Weights of a small GPT-style language model, trained from scratch on English Wikipedia: MLP 2048 SwiGLU, 599M tokens.
Each number is 500 + 50 x the weight over its row's rms, rounded and kept within 0 to 999. Layers, rows and columns count from 0. Numbers have three digits each. The size before them is the row's rms in percent of the matrix's.

# layer 5 MLP down (transposed), 2048x768, rms 0.065, rows 1239-1257, columns 192-239
096:613503456439593536366478522477605508434403524465591418450547463468422514527600525531519473489543374513481529440535508480522518558575418465502552
102:427430480484493507393379413531430504529532478493504484467566457369460488480461450537492476396528519547578441440425547531501479497610500475463567
095:501552567544449549535522482527455484516436478499465485529510544429473519442417503553419552529476637538565507566404408425454463482519453532538467
100:532512482436556508486463472486425449523491474449469468482561431548505444453515476515509521461548586515571432534536480503419541558476482614493558
099:516564497492441457489522543551531508573510471526464573488460420491489426509432576541518522549449510437479567476531548460513466614540479538546517
102:592461558547486404393495518541451533595502547521541479502501542467421537474500542470446519587522555430468519448520511461485546479544547569506470
102:474533478560593483569484525561503569578453442505517532579514510448507522481489505402498557482501488557557553503552427457460497445495506519385425
107:592454554510554517547586430469588458504527436436472516578495475444424461473549447519486505492449533503431572431564524480492452481454487567428512
104:535506493510503493523516474503520517539535473513569470537590436458533520570547559516501534535530475499472519507485499487478493535536513492539571
103:521546424540439498423508512515606515546482442561544518413437557542520483510491578510528514490533470508467505540544531538470473461476444545465509
088:488617539554526501456550444503467522540476451520544498520553399497506519566490506478501553541600465574529429483509442468528468543449474465505424
101:563556495535510378507478488548610503562511445460498532601507534544428474544490401435453436458442519515524555510507475558487636430445489522522504
102:523523498483457397498541457500472545455555562496525517497473425450509489379489497534563507497550532420501470421549515537529537465552555600552507
101:449580575423510512502498473528528539536505503431543479558358465514458436527600479566552549517532449476491456562370489444528387597477557473574554
102:491510456427553429563467443544452508487484479496494569434530477505606450508452550595492598477402553457584524550472588492466545501519522527512558
094:545477559492546529479437470563574459460509535458407524600523382536481414427475550495514527489486497544421474535565558553438530556540509472519469
108:464491464527423496463493464468530567483513508557529452455488510504534506464335504480419527547491514509492443541530503510545426380587600568510465
101:486542566412521414568522520543528466569493403572492537555558428473449422520580454370465500471530494438488531527455592528520488386421426450533482
109:539547526493500495575497512497540535529546574519449342541593477497523475550515475500572507555575465523491602437516530452576436596523547533548432
# layer 5 MLP gate, 2048x768, rms 0.0657, rows 1240-1258, columns 192-239
102:590474553480503473567487504498446395514587444527560457403546560444510480399545541479582505489494545472520505426551522454535491448533463512573597
098:529474468404510451457513456536482426590455401529550493508534497502422474569471456439464484520450474532433461533484522498472464491478538543531477
100:465563502535397475572486498596571554520540547505521493500411391528562386487485482564393539426529513536535534727496505486514577521442526535464559
097:548536531542568473527427518476534469508455529543539451430509444487492400528518458528546526446559443507532488518492460427478475488515556484427470
101:465501523503452509482573493472508529537561539531552524535505549579452442518440489607527514672496555424446537497547528387472546482504478497524493
097:503523420433494502499531479471440436391567488472553458524575452585575513536550455478458474549537528472465455467516537525478575572471486487502466
098:517588465417534535505489521476641529477457583410454426498445489522527518535447569477581535461512480530538469479502510520558452504526611477597431
100:480540588533463466505549498501514595595448422574492485461587532446508602509386442503514416513495411440474512602471540526499517408474515542456515
106:532470556636589602516495468464475488479494475554450471526541426555470480455418531456480533492465559431462534476399479544547524458500481547458489
104:519566491514574448485493570524517486519521443496516581473534432451434530553359507442478493456529497475441474520550484444519523515539458531498355
097:552534520452527520444487529473473379466438493442558515535585481411444412530543500485459492488504439516513458461518489522482535535543504496545534
097:376534623508491545464463429500451591463414562520511508496452463585540520484528654483462538456572542502512485462534526424464482484566478502563520
095:470531447510477444470486484483566556510510531502546474500594544491469561451536465488475485508526495589551442564485545478542469407406485489451584
104:509508378501474471469507482442564366545534481472518429640461465425511490511422515488465511498481515541560502628369563416546556440324507470509589
102:502421512476492435460530571430499570501430479563484503433427486518556476560511443509483535500423607572573494516506541561424579534509477523554499
111:531490564586472600523549471531469485487435499536468530489498516519510490498571433483473487533379500508466499408498478602501469483438494510540369
097:496465479534550505470466505391482529430413533549452475543387544414481429530518550554518435539407443574505547531502462541524444560560593538601336
110:530573459534466588602528573509492553472640484489456539480609423522526487585477515447573478545468444552453604566556424505535515537456488566439519
096:508506519400514576555483418444509491439444551477416460415466478488465526580407367504509472492557454536550430511525534477509454532484586487544523
# layer 5 MLP up, 2048x768, rms 0.0676, rows 1240-1258, columns 192-239
100:496490452587497538446526479486606514431495584396466455492559556399498566495480461533538496467475491468486448592472535493417551539408429604475463
095:535506489503493494540420533509433524561534542469404522475544476523457407533430449456534495537397529456469502399497564535390579481464473520442521
099:582511528532421525527413495570497536458466500540602502525417545525438494470538530458491528440525510419388545626468472579579417472446445528473544
098:564470491498454512531623491526455504495478480448432443460488537465585504322633536591489492508478525470490424520442532523423572542578527540561506
098:436509442522423471499493490529526577488517553527485560521438569490487535450570605582466526533448476447476415518536463554543447585464504579477514
102:513548492505540565584592488500551529532506569422545605518550564463490510479532582531520458522516627523524520438515481443515528502524583465502577
103:412389563484446519589589538562507488439533460499565516459545483529473463487553480493573519513530404551421451488472443427538540535560452499466517
098:407430543568535512368547469557467588540513459520551422502397432483564621535493522545503484537457413432539574476568493541577448470488558412436465
104:462517566545506528497475507564443435435559503490552543478477519542550497472484496489520569529520589501542439617555481677514415475550416426473464
098:417466517489479556573419431439474548421552472498543534461537457515445528502436394443474558486491450437419488433555554504560531529436519459508597
097:571402452513463510460576474524610534553507547521406483505489578475514513489465481440492579430520495404500519549397479474437504482481581504499588
103:395450496456457446560532578544462522547516534542512456495473509530428481390489522438584394563479531511460526480523388583582473465538514523427512
095:458502535519513509564580507532493494549525454497535444488500452617552605554498518461496513558448555505580494534372461504583528602498529496545494
103:439526543505479471471490514583569471549496485441539616512609519523543557539522564497485581496572473546553562530529560535621499484431666467559617
098:510450595580513539514407509596505572458530584548479539520443548579458509564471552544484463521484589414451573479374526480460495465464551460501477
110:514494492464505530584480398480559545634581510518463503434493497499428570453479599416449508568554476542528497598482477461579420498496497498499510
091:501445532541511539473573594563422498509546580488475490590530451430536469459582544485447504453449522517532474430556510526544533458574460466502493
107:534481522540458580569460491673581489483549498613472536495574400529517572538589454519539499497456514438438549563480550497489503585463483561471597
096:482482467502401454503456456526474481503434341551509615547525464508437543536556523607493364493566516482555583554532572535567520492513552518496533